{
  "n_head": 3,
  "n_kv_head": 3,
  "norm": "rmsnorm",
  "rope_base": 10000.0,
  "init": "normal",
  "grad_clip": 1.0,
  "final_lr_fraction": 0.02,
  "doc_mask": true,
  "dataset": "wikipedia_en"
}
Each number is 128 + 32 x the weight over the matrix's rms, rounded and kept within 0 to 255. Layers, rows and columns count from 0. Numbers have three digits each.

# layer 3 attention key, 192x192, rms 0.111, rows 25-67, columns 0-63
098169069193129107137120171130107102125178121134049139137093048131146138144162137133124058127171118138071204160062139138108088101180145077119150121084127146109090144109115093139121122126108134
143120154174110117134198157154168116121146126133050053121085133100151117131159063130091138122174171098083126143144134136096119075094089134156119149160185156087196190111075131131162138086118137
143086146140091164107121113140166123118138183180175091095137129169176156084135122158180135098124104155071095051172126097173150215145133154175115127138096138085156096154120107095159123130178186
078127057204112120088086153177157079153140096154165134136132137098167076127154127152164135174107125127151174127162085114143137198060137104149228152084174122138106133187056128125117139100168094
127178149092165080143150089171158104155135105119106061086193143190091142129124122130141152154115128110125108118154098038170130060105096103091148105095123150104137149107115182156242093179161131
159085118173122127068200116116083142182110103092094127116151148126169146120136077143127110097138107118173109053092167105170114143147152129095142092129149122109122105117147126091036141153119099
130179130142120117151126110116080085143123101187099095182095092159186162056138135100161122065166059129130155171147106077139191090084158153101116147141169176122154136101119068142219158069127128
098108075153131155166105166135140148101119127118113134118127075181162143113175162149154134129142145130153087153111162076117141108115159123097096107099130127144144155082164068178131081138108141
142125106129132123137138154119137117083160087057163160141106086130137111111128135118099076107080143118170067143107160129062136107112131135105132122135170107123172158169106116069180132088159120
163073129138089124190128156124112157140179159088136125102148169113088141157135151140097153141127138136063127140127113142097134120176135158182128139145127114126078157088186127148155194158112147
106162133105165146094136119129126116133160125139130133144124123160151120077129119120092151097132141131162081094123123127179098146100156117123105111107114155131137153181114121093143143134204169
153143149200207154147101134122149107123170141105139099165119139109105139082153125164182143141077125159073144093143081127103141133141112147143129107119090162104164155183125136174098095183152087
119126160089135122171112084101103147117113110140103084138117147083096056150097128150114120082155113145160114112124123146173095135089091136127121116140107170131115116148134109104084141131096119
095116094059122123137106158146106140175097102149125188141097139088125136143141099194138112150176104193176117169152153112140118109129033116078117130072177109117153111185111104142109151154074108
086150163163102145167144141140119110137132080137096127080155103151104186216131127114105111149148128110103138072093111163120154080123089129099150084195111152190156148142192154157100088148084140
091134148150168119172179082138177141168162156148153089158102089101165080136151154126140102078122134135087173155134095091166106143054132087135135149101143121072157080082106096109151135123083125
194140066085118186127139123131102122150152146128173148124110156153186071101126080137139169131123111141134147100168073097155098099130112154132172170135164118079148141123079190137107146189118117
113149111155149155094103184095135179162113100102177124075117100088109110189175126115120171142197145165128114069138138131144063133121155074169136139105100127122063057109106109144133125162144102
134131103149150102087165188100083137100142126084139098113124085158144170066149076155121129145146159145117088112179096139140136167087189156119140143142129134153153163087084139127118138130177143
161106150151108081179236134152188079081120175135083129128105143181072116123150074132147096161187137120117124190142139142156148091167096121054163110132150132138096159184074124116116037087165107
091165142132163064155115105121127096052184072126173168143171096157112121097155120129117177190107123149186084100100097167124143132145118119087119144090144129080110176117130120109114121084071145
084052206183099178070119100160126148163101085113123176051158158056096108071103143095132106136101107155168160151147099151146131198187056145158139156131142129102120144177090172196070103140132101
126141087144085188131093211180133157183131127151126099092094172098119141130112160064115149088139138119108155097120135133084196167150121193112137105198092156142100158111092130163031115156164142
135118188194080142153167154061122104153140083078179152139135120163119099230168160156103117084124171152099104140116093126068121147124146080111120089127096112176130136125121100158167167167176140
145094105037111157213090028149175143107063116196099048172164059191126075152192152125116112101147090141125099122053089084158115157131154099126102041068079149105144083126118128061098117094160192
198075143109123092148102192188128175196126187143195052136105160152129136151122116165120094168138150176125160111136183118136166091148101151112144102086111098143165110054096159060122141133138071
115098125154117124078097181093138145085068060072102176104137169169151172116100121137107174120138144118089120067112124113114174123239129152109152152123121058177133115196129125128107091137175107
137096176116104150098126108109120070090034016102160109100151100113049060130114143116141125101123080104134149106131133123178191085112183164122140129133136168121029085133202111145220149118134076
120154091122113113104185135155187139176104140181081142146139088085126188126166092131076135168179124087180105086109077115105104082053118095069086153146111097152167156182117112116192173086168150
125118099231170121173117113145093079150069115094140148146080166139122091123169115159135169111087135085136165057188100124180144113084134193185126110183147129076097057140113145120126088083129124
072035071129070140155095122134107174117156140113177112085146112095187149096144116194056075185100140072048070137187171049106095151154143144118153077141156134070113114154130106112145087089156125
131098158113225156186135109145116103087111085169038149082188166106085168138108113130174095155166139114114150071154188074089113141143180110106166134119136144098117126149099122091131147200110109
134097149091120077136094127158137113118114165176113161047157104162170144086083166163078141123143133194196087137144136191074134059163058133126124119107106157086110103090089080134131123197139107
115111051125103145060132159122111102146117162030111179092148109137109097093133104118170164157094191171123097127145059148113129137095135166128118120088079142074140086144142080157083153142140148
087150168107161099090104156106065149150079115099123161126121148162129146106100143120124124174173092095112086090166091185126156116097102168168155071115207119092100148161146168197104109137099089
146149143101124134082202172106097107083128169177179088056067131120073177124146079098146066118131154188173166080143122183131050168146066148089082080112137155121142125153141149118127152071101119
085137119200131109142162138152154121212090169172079189144136140132112055098185055150109104139138147130109074122066104121105169129128136144106147110120139145087157165160143104124096103116174129
113149112205149094136061151146200174088186150154174179148092105154094151130150060094115093144131081085185117150080114098076161145150106107163093158101174136122126157146054157154194174095143146
211097091098112139146171125122100132140174149182109125145125104096121086094142092144118110178153107090102088102162101177127104130149119108084137139117153144117130128148072167102161095102144165
163090121120148056149083150127111126184142145122127092136113147140142160144153185190126112143114114155071142136136124139154141164103114115113150106134159116092146131140066151105086125155167085
131098131083138131154146095158141127117147112107112153156107159117152141112134109134116167115106134077154121134154146143171112115155123108111105130049147105201098164082139106114124081177178124
119154126144138069151135137074198099140056161209070181130107144099116133104099091112166173137144125108152132126114081102164108138086136106166117077100072134148098102135079144148105096157127116
157118113126110114133106158069094135114147095126140168109102152109126127137089156117134096103108068187155129128161139168135125128154126074173107106137124158156105111047078097078116152173119136
# layer 3 attention query, 192x192, rms 0.111, rows 26-68, columns 0-63
167136130121097180102098172163182183177085122132165144145095142105118131085140134097183200112129143158066119118135119106140149109081136151150104174117133115139136138076142117134141138232152124
130118151173104165114137145121131109123141119116136135132167171083094063159026131141118168148155138176125093157110100105093107120110172079127096183135098188116086141101126139152051164130117126
140180184167132192140161174128110139148146093119128058148166128168159138140116124121099165162163137051141147114091110092141152106099171214121091132063155136128122131150127128088143184095178127
124163186106126155184138097109069101125086131109121149205149118085100109116129100119117102134098091157198166096186117143135105130098122092055157149103075109173128108172102138158119112149139084
129110125110121177149091184103157089079117151130165187108163101161152146127122125092105118131096143107072078145152138144128170131174107143027110165116177153082086081117140116133089124128112179
155127226130097140113131111119111111159168155155108134140156137146135120171086078100023184133187102200048101114135134118181069038154093100117102089115156107115142115184088114111112171081121148
107110123120129138131139117120106165139118109094128159102139143101167127143107103127143143146116132140129104113113113162135138116111132104121162109107117142147114095179150128132140113151109148
127151132153140176179138120140175166125114118087118112120168133165108176078160130119130164123165179121122111124151143156132173115091141110166194167128094146160134170120119162125102144098131063
080133159163106093088099131122143096114116130144133155125111132146153122125164141148123146163148136135153142111144161124126113130121128117160117104126116134090130102127137126107149085097106155
087137144162116105103119142133180131151076083086131096109168110107108157128119148115130088128114158139057139127112128172129123089084145102146168121145097129133138116139129144120096145101124120
158074124113152158139148170167076141141150188101173129213161134177216103080124115090097179159142164068143047115162160064155102139125195128118117137089151097147094125158126146112112068160146090
118079136085128137118108149145132159125133145125114076111128068161097151177126160083137133094096141117133113132116115095100165140160151097106103078142146135105087129126125160124106127159141142
125115097191154062145149100151119116148127162117125126097207171138113157119117114070138122139115125080084186154133139133117153140173125087119141146137183097132155121105111107087152059109121088
117106137106111123117156149115119114163124086161152087142101157166102090175141070101100118083140122126170106135135117171164121145128146133117098136123109153125084138142156095144157141080115191
130115068149063129114130154134163106130163167121088094151143156163149131175151189134146127141119095144125096095076146126119190110110152118144089111143092117106113103136102111122168098141140120
118140119150189149171136126109103161160185169167139138154139167091083127123115123197187124153112114083134204152155147134139136144158083119115132111192166078109061134133121156144154117143171160
166124134114126137120114113155165146112096121107158110125137110138128182078078115207121119094109086156126149146120117125157103184107113142133118165122173145115110122101115127133091154129152086
098177175106112131170147133151115107112126176121125099129129124060082111159093136103105101183093098138108122177152169123154133136103139153171105132177133129132126137081141090110188032103121151
075105043138081066172148075147134113096159099153207139122137171098187156156177100182115097146098205095192154118183095153106151148089156180145124157159146162151133196127119127073174143139184108
084070132124173117122059151123124102158143173143136126109160125163070131175115133086125127182157164104095100195128113081134153157170065084081130068161128141139111099114128124152047080176132086
071199171132141156124122163164121108080127101148116155121147120174094227160126147094102103120113075124137116142143107136080101142145166155119135127158090084121124150152101161239109143105136096
082142113079128146100097117095138089142105103101131116134132132214105096114124113191146091138144163141052105181125177119137194097100110126137128183096101122177154153138179115143166143085132144
145096115040115110133142181158106155135134123144174136174102135132155182083086173150100181068158083167125101148167092059167176133041108125139114207120083165109141151230129133134120163155074142
178103136117161149084160085084113146136071135094101115128189110139034115126125119127114096049168094156170131165142017106178131151087097134144087133042089110118117085142158162161156127158147141
135199143065134173100121164121071114149122194087108071115180113114157098064111118111138075142122188141129136151134079172108204133089123123124111201170109073085065167115145125207074191169125044
109124172102130093153185153149140081114070076094112157082125097134111138116160158148150166177128142136093105097160173152096064132131125109151075104108140123117163119088105131108094179120094090
222110113151088106116139143148088159117149101146111114124061083068105172108207075142085156131182198155166225146099138127149065153127105184091172094137135165067111116080104158094103097183078144
166127105190131100052196072098147142061081097098125137116104214072113167104146117095168130124085122083155155108112126169214196080105128081165141126081114158058102132095188207031104116127160053
101161153084146120117117151127154139125135165154131097144162068062136111129101118187170101125117130097091138160100169136118174134105133112179156119136107088092079147142054150163107095079092098
117189189094151121100156111084138167106103113118108129128143108077060124112084154116146113172154148093124073205135155155135105022167165081166140238126137093170151176133143150057111118046140147
097112109140142146116128126154105040110174137171122162095135098127169081065186118080115116103103064150183076175131137196075138163145095165127110149102104140118150174162138146155207144109142126
097074121154155076136116106060137107158059133147120110133073078122114178160099149052145157127106174092148118118140136177098173099077151155160150179122109119140150094112123157098061132171086131
108187099132086116114132168140133114109091172132123066147157125145117162127107062110156192118128134035161139173151116133105150146218114136057131124097144096105132136095076086139100078080053203
150081113094125135134175120142191178171133120154169144083092123143068106127141076113179180158103109094082199102152157066087147116208146155113151156160145150094134029082100108190053084130173157
108103153157158137094082131124086070163108126089175126094177152119098088101116110095119133147167119068072106177126169147071166150169176125117104102136095111163080113131172165148123098191200116
118214097121154133076123156165100097060096099099155122176104132136141091115138134144140099109142094117065086080169128096127131107178134120091139110081153117161147139049092126156108111094142112
107075117067122165137073164121119163148170101145118074139126175124115157130173091158156077096146138104087165104098105100175236188132133104116107136111153130063204089135140159183095165102167099
141206144133174159104142111134122104102097140103114120140137161049165123150117141111151167108089054149145126153115127130176114092164062136143128114085162100103092137069124150093152152110109188
094159094105183122146143112130088141101161170120137190198131104132144152134183100167121083130069117125122138143127116081105130131151164168137085137160160131126151120114141086166139137131119171
073210166135062145121170154136130123099123113085177155175136101118133122071093115164165125156163161187083069159100190115131139177066114119163118215161127084085161141158158100150178189053146124
178092154143162142198104142163084182082164126127204104185151160153136118108144149126096098114077090014100151140149094130106166100144120195098088063171193144114128134173095122089137073167133117
151129071091150165108124116127123135149163150146049161140094100156136176131198097166111094127101192097124105111165126111081105187156148175089157159154127129127173131126168142143100161190154132
139124147124147180092139134103188199176125226113134153089146117148138074096089145108149093191089160156063146228150216099138171082156185133136126199136138135139136110101169087081120155118128094
# layer 3 attention value, 192x192, rms 0.117, rows 0-63, columns 0-63
118136120099175123166147104105111151143113107099181126113146092136139103071136094136072098115125088115136160108131086146110134075138159093123116121078134122084105151135067128056118150167142121
180083117083148135092114075145126199162204089168157130130182147104186130110148111097151131164062115136060089153111124134131083202149137181104126147099203145073114144170127159098079099163076074
082156159088188118101116109103077142163139072087170159078131097120137163116126182108125100179080170155100122135122115147082109076136101184098113110149088159092160126142128108109117129168119096
091112121116064090125106136091166095126100156183082108072168194155100108098120137113149169152094098088109199113050117082164147095097144088159161144137152141122145148121092106071141168119097134
078187071122135133118146106124153090096117189104168110143091099120126111111118127198171128150083134146133126101158140139134145096178131110183209093137167119191128104150103131122104113109111132
086138090094121113121122095133128126107140117100121139163098131134126050124127148143182140148146145153131141088160172093116207085135145130145120082153103123087058159157158100117171196169187116
126186103173081126077153142127089127209115110072124140179130125169072161136100133159111135093155140094127082176169094133117135114114122132134128142176164136124110140115162146164200095117103138
190135203131144146158128109131100132092174160133157152127096080142193148169152136091130116144031103104168112128156100121210063187084114142157122119122160176074163111137167131106133143170044120
140115125084095159156121150117148134105138150091144147151150171144105160116069146124126149093148099137148162080172167126083145125152125175151066114154139065160123138160107034094143147167125157
155088144046138150202155161168105170115127115139144061118122133154155135073126162155116136128150146168134126146186063159104128140113063126108128123137155126135125147092074106109154125139162159
081154144094160084123098114166182078094197137134134186173163092115088169112122146101111122175110099105112096172118152103082159138126121124129129090177139110135121143128117102148165082129108093
123131175084130078143130109136123100120145082148137100114119111139134149209095142123176155176128155135096122160125113141114145110103147135122084148093103160121158133142222135165099186108106143
141077130144136065126149159171129167146136134107125173132135142115125144128211145064101197126101111104216132158085138075119083129123186168120096108119147104100086110122131129101145134111140121
123095159108106111111090181159104184176090165098177148070115077075082068115142120133159126151149148188104084163175137114098173135142117121179183192126180113148092126121204116152109118171097105
195106109150138118121143104178142166130160174124120156098125147141175064079153099160163195121118119130124125070137113109152057193148141110102090115120137180179186082139108114097118148161110115
143113154123109103096149158093164102155136143091121127183091100164121156077146109152113166151158136133161148171146084160157093069106142098134129133135095149205138145106143142098134112109114192
160083171135191166151082162129127102136172140109125138177168128111150157199117163122138106108118148124107132094119104134171130108150117054144141159167068105189152083140127173084138123111133147
112100173109124092159123123075129103130133112145116188074123128102140075132089102180195149186168178123153110122071047130130111136162139142145103118126145141162099145151138121132078130116108124
142144148131134159145082151101126057086112141169167080145089119111103159092114122053085103202128093159091093103178153161110124090139144213140082145125151111125147114152086147134103115112130130
172107124103093193108143211127154103107098152112107127148135161129174121095140142121064042182164069117132076137168152172119103085115113196122144121119127152106217122151065097090172094126161064
163114138073140087156152113095160145125145136124142164089141126152144148162131145152111112108093140165192133162119137085117082130137118062109104129078091116146122185076132130100151135104202139
120120154171130077120109163095114148113176082139146104047101115146092153132151119134128164100090175125111127118134126107097151140093174107102148142086129151150154110115108184106107173171105161
090132195165090105096097137123125113111126146099112166124111090133114118152133209150127126142150152171111130159148086139110143114169066111189137122124117095106143086165148110179150117144067126
088112135166175139137151119081133112124194162154069106134146121107103195138143192108104144112191106144163058138114140105077109156182103111081162205140124125112123081147110116127169176171127073
143146110140130139074165073197152091091096101129098135112144155139074097113177096082118151158169140151175152138184129129145102102158129152110113158086127106121122175133137138085138118088112093
131097129163070183137145140081145201110175153109116187114148116055111152138082172188100150157138156076104164102163090080124152156079174173142139059115096073148091174093169172132114129167135122
197123153150118138131156123165099118113140073055156130126133148145175170128127108099181164104138103135162155134139128173153190157113153100119125101111118206128141132110121117173128123106124138
090185104107100106198098121202122137153165192131062097158154087127122136193135170151110173149131066104135110135166101190170129151137074160164094154114119139114155117198121142119091087125133115
135176071156120129148128126128144100143110105130167109108165140118100116164087100131140172165141137102142129097152106089172081153083180114140188126161122136189088149113131161133093095145086180
184195123075131169106151119165177171088149149176108095137102150153100102112128124088067130173187171099146118102122097189139114135137096187094156121168167143074161104136096116103103075158122127
136198125150188127126147083148129131108151138158174110119133114113155194108150150153104156160150114162090093102167147102188161137092147177185139069142133114100143126181139111085108103107146141
167056113119114139123110154136140113131096150147109122147108123159173077080113135150108144123173177143127122090099150142151137123083130136090100127129091110144147164118152138131147100149161110
112181082122099125108119114119168146161129107151145116152088098142152112176131101061165149131140149161137181147115196165129125156116117133118151113100074152109124118129116153114163119124120107
143106085198085130117145148150145145113104150097144116111150177137174097146115097090168122127083129125121120100158085107178188151090183096116149113161149129102141127076142148158107096138178136
102127137129143120113169157155113131123093151111105156163138178162049168153108129105158168114131057135122172128145042085094149128164144132123141127120139109104103133120187144117093155153155066
088170067142134116060146126068060144166114138178155102102135089099124212120112102101106167127155149077105152096123089128101115132088184150113132127136132155133175169167166154129163142108119164
125127146133140086129151104113140133135159114119142148162160185114106132123146140147145150124177160124154037134088117206164129116143103109153145101086107111100079174170107095132165118123159155
123098162124152141176117046147188189108146147175110109122141088132127086152176117132131103155151142194137134114076125153175132132103189132146172124154089203120097110100122134101095180122170157
107136116125142109158130141121131113149163158105115105132132126132128134097178079159200138125151179173200184122200109071043141114062115151140206138128099109208120174098088137130079103144123072
089103192115110132076131086115173160098128165170203142091159123153199125098165160125126110114115117132125181134088163153125111109130153122143126089145143158133149103134118127159145094083166139
106141093125110104099147070157093113099092149115133129104127167099133170117157132192116127138163125127171133140089146142164097113121138071153142203085130173146080130143180112098187123086142101
117120140127135135121150138119104116159177141081098132111140157162153125183137099138143106133154131143074221174113121100114145158088092106157115177155145109117078161148175119101146097124172167
142153117138177060148115110113130185066124147106118101138148142098054139144139140108080078157150141171127124146109111137104073114086102164156148095203143148118150079062181119123156145128162109
164130124145075169163140092116124169145151129165107146126113119057167117107104054167115122132094150068109125083109100109111094140083150099169047135145184122100133135122148087112118203112137189
190132105061089159152104103092172138122132124162111106120130187098146123109114128122155123148094167078105136077115111132132076143111079090079095140071089196078122145114083132086168137151130150
084176092194077124126162152147122158115146106069052147161118110115143085134121108077119090123134124177179141108162135153085127090133148107113141129190121109112208166129125150091153160105108119
166087132151073098172187172189207154119124153187113134125119130111157069127165099127150171121162173132117110100059126038092102136131135146110142117101084107113139159103045118061124118145169156
134149057107160167125086168079136123126093094092153164121150140096092087134142181121140102113104097107208165162108137143136163116106119107191166124148123118158121121134150168140158138121168144
075132133110126140066141109126159136160116107091074061114158144103119095170159138132091093098102130110179140129155104147130166058102126091139131090110119144155144121132168098165192143121111126
154109148168172146113113180140188093146086140107131134137072088092155120127087123166170127134129108100075109099115101115127113066126128100153108089139159101149135134109083095110181097130105192
180127182084174108164124117078124087158123101147197135125060174124172127081110152113152100100128131164126155108114199120085123151145157168116113160106108131100061157080176117136112174150130113
130122148095059110159176133109139159149082117173135141123147130106039179112171111110116199125126143132119122165110143096201130105136151081151147181063136137160085161092168108124070166096093151
110121086181185151140119130107144141124142168103149149180149115196132101168139159137172104147098168147153073141130143122092150092123104139087095128132157114091114126107093102135119103120113151
162174160122107141109114206108131179141137128180158111124101105126111189123143112162113068160147141115111088137129140117114098123111126116114132165140117111137108176120097154132183095120176175
095125137109094128119121139163195136153111190149090097131161186098127092103132155126158102172131172135062108125123163137132108161113106167103156085137115145108096160168142091130058140219113159
161191160119091153113104127139170086162120090113130120139100116147150097150136107077117178122166167141146105100111089111131156180131149111118114088108156152161186211082174131121114162146128175
146117146116139124100134137116134078118072105122115165132138091128118155124073147126113103133196115118120086169106205151129087183126108156087156125110116131137130104109133096071144002091137148
116141077157110149104111162113111084110152130139159133127154109170119097110149165114115121157115147118124142195149088084092147139156235082139169112129103107140092140126118122121114135123127139
126172171143093121101145178088156146110098138105150144117120123137151079157136112127179166131176137115109165108158107096093196138174080122078162133146166136112141164060093091122143166134105117
141108133164112117172160094120066164129065129094147142067131148128090080099122109077166142134144129140143176169160162094154183086142186095118131124145148136223067146169177141135112099155151136
145086138128165112123187155132130153108127179125104191153086154124162060154150232151141138158118077091163141142163094138105128088119089184130086131138178154118168097163148128153104083130140084
175111109119140095144151102082155106096150143110066109196200135183086145109131141098147124126113171159048174138068085078064129105187193122113097118090159177072123159112201127154124093120074139
114119093081130104116126129128130077117159077135136092164136081159171165163092101122111202135102110134199123101088130115083155104099105170146044089116121182081177099183168121154131180133143187
130151172098096077110155161138126170102139057096100089149142132128104123134171071169140081144170144124098104133090133146141128146173107111067166131115144124159131174111116129110134191168105149
# layer 3 attention output (transposed), 192x192, rms 0.102, rows 0-63, columns 0-63
163146130135150162087125162155159139145193082067097121126133109096100135117143123099125123124074192172153124149099137140111102099133152187114081103127133142193144162118133119153154177105119170
125165143142133153151148115119142140180170169116183125124149125124065178158143136101124170103112136088088152104186135048124118107116101183083114113180133112114150132064094183128092139143106074
147128115097113144146124114118125129170092088142150088133092103132117127157150118161114131151188121118195126075095112074138143103130120137089148134131111104129096109080150187124123126157126131
071118166129160134163161161109114114157089114126099113064165115159136107126105117113145147091147099082094129122157175196087135098164148108098067088120105094179134106097117180182102060108076143
103103126104121132103131105126105090125141137177180184156141172155126083169124148115159121153095079114126061116156127122167155144110129169148123103084138113100155140139172125097124110136091180
154086096159133149109138089095099126131161088099136127182116120167089158115162096180148093118140064140075103171099119161133124126116176101214131189074156108096171128119103163117159170133120168
080117112154120209108092139146099137144105109160115126133139102148129152138133183160095119115125055127157126148214117166125151114142112110122134155140125144137117130137141131112143126107110118
171136160109125158106153117121146114176166136104109065113078156129101147133161098117072158093159188087086146119145103171112112109093133128090110171117073158142132128127150128131128181094178140
135146172183132090139151135098111138108142117222173133169122177163149102151112156099096073108121156118065094097081087096157085086098147066122122121099141163134093092146162085168108120153098142
091123101173150146145162147195109112117131132161109130098110122110126114113145130170111151152170137092155147158129166088160154144137202189104113168108172150165173086138112049127118184170077110
094121137131119114140132135153123125102147141170112136109138102116111097136111127130085179146145138161097108138127080175083135087069085160085158143104136133074094145116118134189071170166121109
123148171144099063121143139137133175130194089164179130130157104134075139104136118125159135094125061131106116140195155180096178169233143146105142100148161119120098105145084134141101170106092134
109120143105108153171120136078112107121149119129093054137096095149058140149135106114169129130085159129067141111102115136073121116148126125099124117101130097130194137158148162141132155143125111
147139133142136140170129128129120124086151154153130128151167237071148094154146059158066118077121121152147151164120154137154151102144089162073084080092169152164050147116146121110103193121202106
158104106119087095140094162130145131124149158158083091141088127173085144162190145153097191083152172119124153121111156069093158135145123179112129109116135174169135087136135077129148124087145114
068182067122140095130141129146092105122086141153108106140161080154115098152131143215134112139165078088121089119113087100140104139150143146153115144081126073135147127116139088135135106071158156
125098119138103127121132151143101138121123086109127044144079175131126183144145110135149146115147162108143177103146132106144137155111065134159141110096090114159116088104078145170146067120131111
156098092129127100122115170140144124180154163134084134141185151124115109170108155146135074087140161100164124088137207080116090072080141115171110123096058144116146150145110108092091109081129168
175116150062114112124151121100116132124152105115119119153128119112196138145133139109098150121091057165085135150114122141165169065174113159159111092077124102105155099114150166183110162130106124
114111096101151074106156108152109190125146167135113125130075143139124103133127121090134123114092179118130164161138097130126162169114108113123136149178132154110057080179106114161132136187106141
145085139122146127165071147151209150176124147189116085155058092130104102130124131134162156167133141112073128180077110102151091110179080142097101141126162139088109114107118106162096135116110150
179109089085098154175136145131166103166083109108124139128113085107121142169120077154179125143074140152104119113088119140099099117141160106076140124127112104150093122076114131145135099098132147
126145168099153145100052167126144112170080140137167125137158140090141108116139098107131090170161114109071148110105152134106153104110163082180134110116081158109122157123096192131066168133133127
154106149099100163160107153167124119141117124159142130128181076133092091082119097168109159129128155164106168116124079125096146169113123145126132150084122091161090103100099172199123144159154113
120134143094150153081158125108099134087164107083147127155129146151130135145155135168134152197119075137119128167158099102112121167135083127150146138124159123115112137102147146141108136091133114
122075132075095063168113113146123127174107140115196086060143102121139114104170100115185155137110142141173128138136119109111092141109168119076110115126125169130112170172132079109098149151113110
179119139137178152107116134123118189173118145087118151146148095126078145097168114147133091141102124127160112128127116115110173124116092156129139171130207078107119139136106121139121122131119097
123119147106138124139047208098186098115161160149144090046090143105121083091052164152126098149132139131129125142195204127115110159133101136112155147134146160098109063147065162152101166104116047
179166138113134124059130119145171126126166094145162117103118078130120116119109116118166161131085115158164120124129154087151134099129127158139098112074075105167164137117086127097115156143103123
136103152078116085144125160194180123090135166131109118146120124208162121103133135143082125101159123127132090113155128130146168125113084152072110127107177111082100117141082067166132216149111136
125171171128163119144118131138137132078127132084081125188144109100106115124137124136105170125137138161075080111125101121133161126124136167113136153119123129105177150164119147137126135129098131
090130124154112091099143161122104107164122106134189125091110149136143208172108110112116089123178085137088134128112100137140130130181143102098153130120122107142153127127116119090143145151103151
135129133117117113106174133146101127104136133156101171134129126118118107120152124129128123120117084119087177227092104075136165132123154162085094144152161107097115115131067154129096133132113123
162120112145174140160155150112137095132139161106143173125110127105122093107162108108142162077096135124123172089144137117157082159097083123164158167102149152142134093169104128102174143085136139
153082140124135154161121182131100129123139120136142144161187090099145076094111159137105107125120126192127091119142099163054090164141151089130123117140111131139178206157109125161042101088149090
115110091186062105186118107121119199148185094073099130164133125161163057135152117113135114136056143163147130167152145133106114053081148176159139142174147111115138126152120088068193116081177123
091115159114123159149088124156111109099155146129135084126155116167153149137101136164121064133120138109114054134134128152144115118085157115119115102131166148100149118096165140115195175135073168
127126206101173118127067120125145087183120190170128133133134103162117120090116138082140136142141163157135104164139150122137128173176107142095075141096123126104134115104157095150149116140117160
178088090184131147153167123174145157139123139138141173103131138096098160119108149102146084117063119109123176083079086083165073175083118169113123121159128110050058124106128180153132116093113200
069176081105135127135117142092096141128161167142088132121108118105146092159147094128122126096160180149068088178145163101150114132172092158143110100188128143087114164120091168096103086134110158
117118140104152163157081129097128122172094116154164125167089142157096103112148132076163146112079098129176145126149173134146127174126106119140085106167133156149131105114168147142153157134080126
161093137133172120116152085088153134145080094115075136117139123085139148145181132127103118170148079127136141126093139173136100108201136125166113124107134129088147112110161138116153132115161087
107129088141182170164080122151091092132163149157102108104184123106147131144171123076105100137162121145105138183122135141158077148155154077112148178114127121144106123110109103151142128102081087
144107101135138095146131143137126094120150173110073137153121116153131154169155125128101145198119113102107071110147168079145099134136117107074134068130138164128146143144181124141127096135122102
167082107151105069160135119117153089146122173122156103131096089206125122098154162085076146121117155087142122121150154137084120135110139148076144130183178074178158105125101187079170097153158161
184131077142117121089124135152117106157094134109124167155126136104149100096100140110137112122110191137096108169114127126182122057107153150087151156114119089161110089163091152105175113121135115
086145124134095123147105147179145124021085088145170050108083152145143113188161135093127207090107157121171174093105081120142065121212086157101164092123183142179099087154119065175144132113121156
128151141141161151095170187090104133137114142153201117128093111150083130131118086112083142144136149128101122137117132081135032095085111110152125123116106116113145122123094170143128121111107097
120142150157099091127157129130156131171108123140144112132114145133126137136116128147139078169188136149120113128112130155158111158122148146186153167151144125136154147129189159173134106123134107
154140134115136085152089134144115083074127120173103140131096111142119148163133125132137162113156097162081105045128141143128163146133079111106173146090144166101091175113126157116116106190119102
141129113169129150057119118150122095142101142147150101110172127124120185132162097148144090158148170055110174136069106121152120104144122067144100133182123087125140112118162068142117114088137134
180128151079126167169123119069096112075109104142175094147121113186149075074089120188154089141142125124147163117124115071125148151133149143144053087155137163164145122156120144129125098090114094
134101129127136140169118136151100150168124119108130126120117105060135158158151109130112123145116143141109070119123102130155153170073100122140152097080110123138171167124145136111147158131114112
118190122111136119119120125103143125152075069113104116136077101135166103113183141171092132099165135192156126134081129125148121134072148130061136103124136146139100134139109071128145116129049150
148095130071100101105131129156149090163144152140111134089119117113191108144110089067068211103200143145104175126126084124164132105142119075096134073165148099117147146115111099068104139135158116
105084146150116106126101101157140168149174123162122125131132166099142180139133116128101192114106109114118093103102086055118167096176102104140191124158156143101124141149074102129088157114129140
068153126085133142078147080107116110121133152099103152179137118161117086106146162107122167115080091086146104146093104143134072106096110107124078115119078146130137102144134122131088168145099135
107107066158168121143155087124107115099090125101171144163147119118092125132151143123148077138082191125146121120098150133105110103149158099182195094059150113164092141084124122138128108121145133
208080156143125143099116125126193142150089086119120108138158177176085140126131086133158151102123129148119165129108103087165187101131139128084132129042131129123115161172116152164102119112152104
060105121128138117093125157137136115122101145119156140179127099102161176075092136102171080160094127102140077108133163119107151108093107099139128158080065090124128201073119125118104135062109149
126138160079156157200085134105165112143156133136190055098180136124178199128124145150127082086130155062117091133182127174082124151059087140124103176128094137157133163113116124118113187158119117
137148138131146126134189155151083145078102131155136118114128106196152131112166182120162181139151119124122117129138155193132190167092129070148187105114133109132127174089122147097118196072151172
112095098155098155158091167121100161122157085107138141088132104185148097137107177111128084111161096098115138102053164119150212189112151150159141130144160115093127100086187137135160138169128081
156167172105123187133132110128099132132134110101153174141188118137115133135113187115124151136161133110115102169129114122108090049178141094146141117132085158144100135109090169153128111136124139